config = dict(
    num_hidden_layers=12,
    hidden_size=320,
    num_attention_heads=5,
    hidden_act='swiglu',
    norm_place='pre',
    init_std_down=0.00327,
    beta2=0.95,
    lr_head=0.0077,
    warmup_steps=200,
    final_lr_fraction=0.0,
    train_tokens=370900000,
)
Each number is 128 + 24 x the weight over its row's rms, rounded and kept within 0 to 255. Layers, rows and columns count from 0. Numbers have three digits each. The size before them is the row's rms in percent of the matrix's.

# gate: layer 9 MLP gate, 1280x320, rms 0.141, rows 1277-1279, columns 200-239
# up: layer 9 MLP up, 1280x320, rms 0.146, rows 1277-1279, columns 200-239
# down: layer 9 MLP down (transposed), 1280x320, rms 0.143, rows 1277-1279, columns 200-239
gate1277 100:152097152082162139147098138111133153124125141142119131169122154109111094172118117131116149135143125143149153130142136114
up1277 103:099158131129116164112113112135137137148122105153120134104168112160152170114146125092160177193137160095154153099110098108
down1277 104:152134137103116119107115129117110126141145117143142140118101117159173153139156136137128097110129140115153102106147132111
gate1278 107:141137103082105169130111120120122164130163121130130166150142139117097095142096185118133114129157109149086144114087139119
up1278 100:126158140144142153120136132113113125110151110151104112153098153109103140133154118121089134135084080098144127108159133091
down1278 102:084105109164122082102147138114142135144141109146167097113146104128115150093141099120088121124117131132139097121115086102
gate1279 101:103118109143127183084127177110143116084145111122129094128121141109125148128104126097161155135173106140121159109114140150
up1279 103:108165103156107137103136142111111110107120129132136094117131127141096135166164123122101151139143148099112135114075131102
down1279 104:125170146114096141100145119142086091100147155129122101121109119105108119118131118119137169120135078122089122092137000147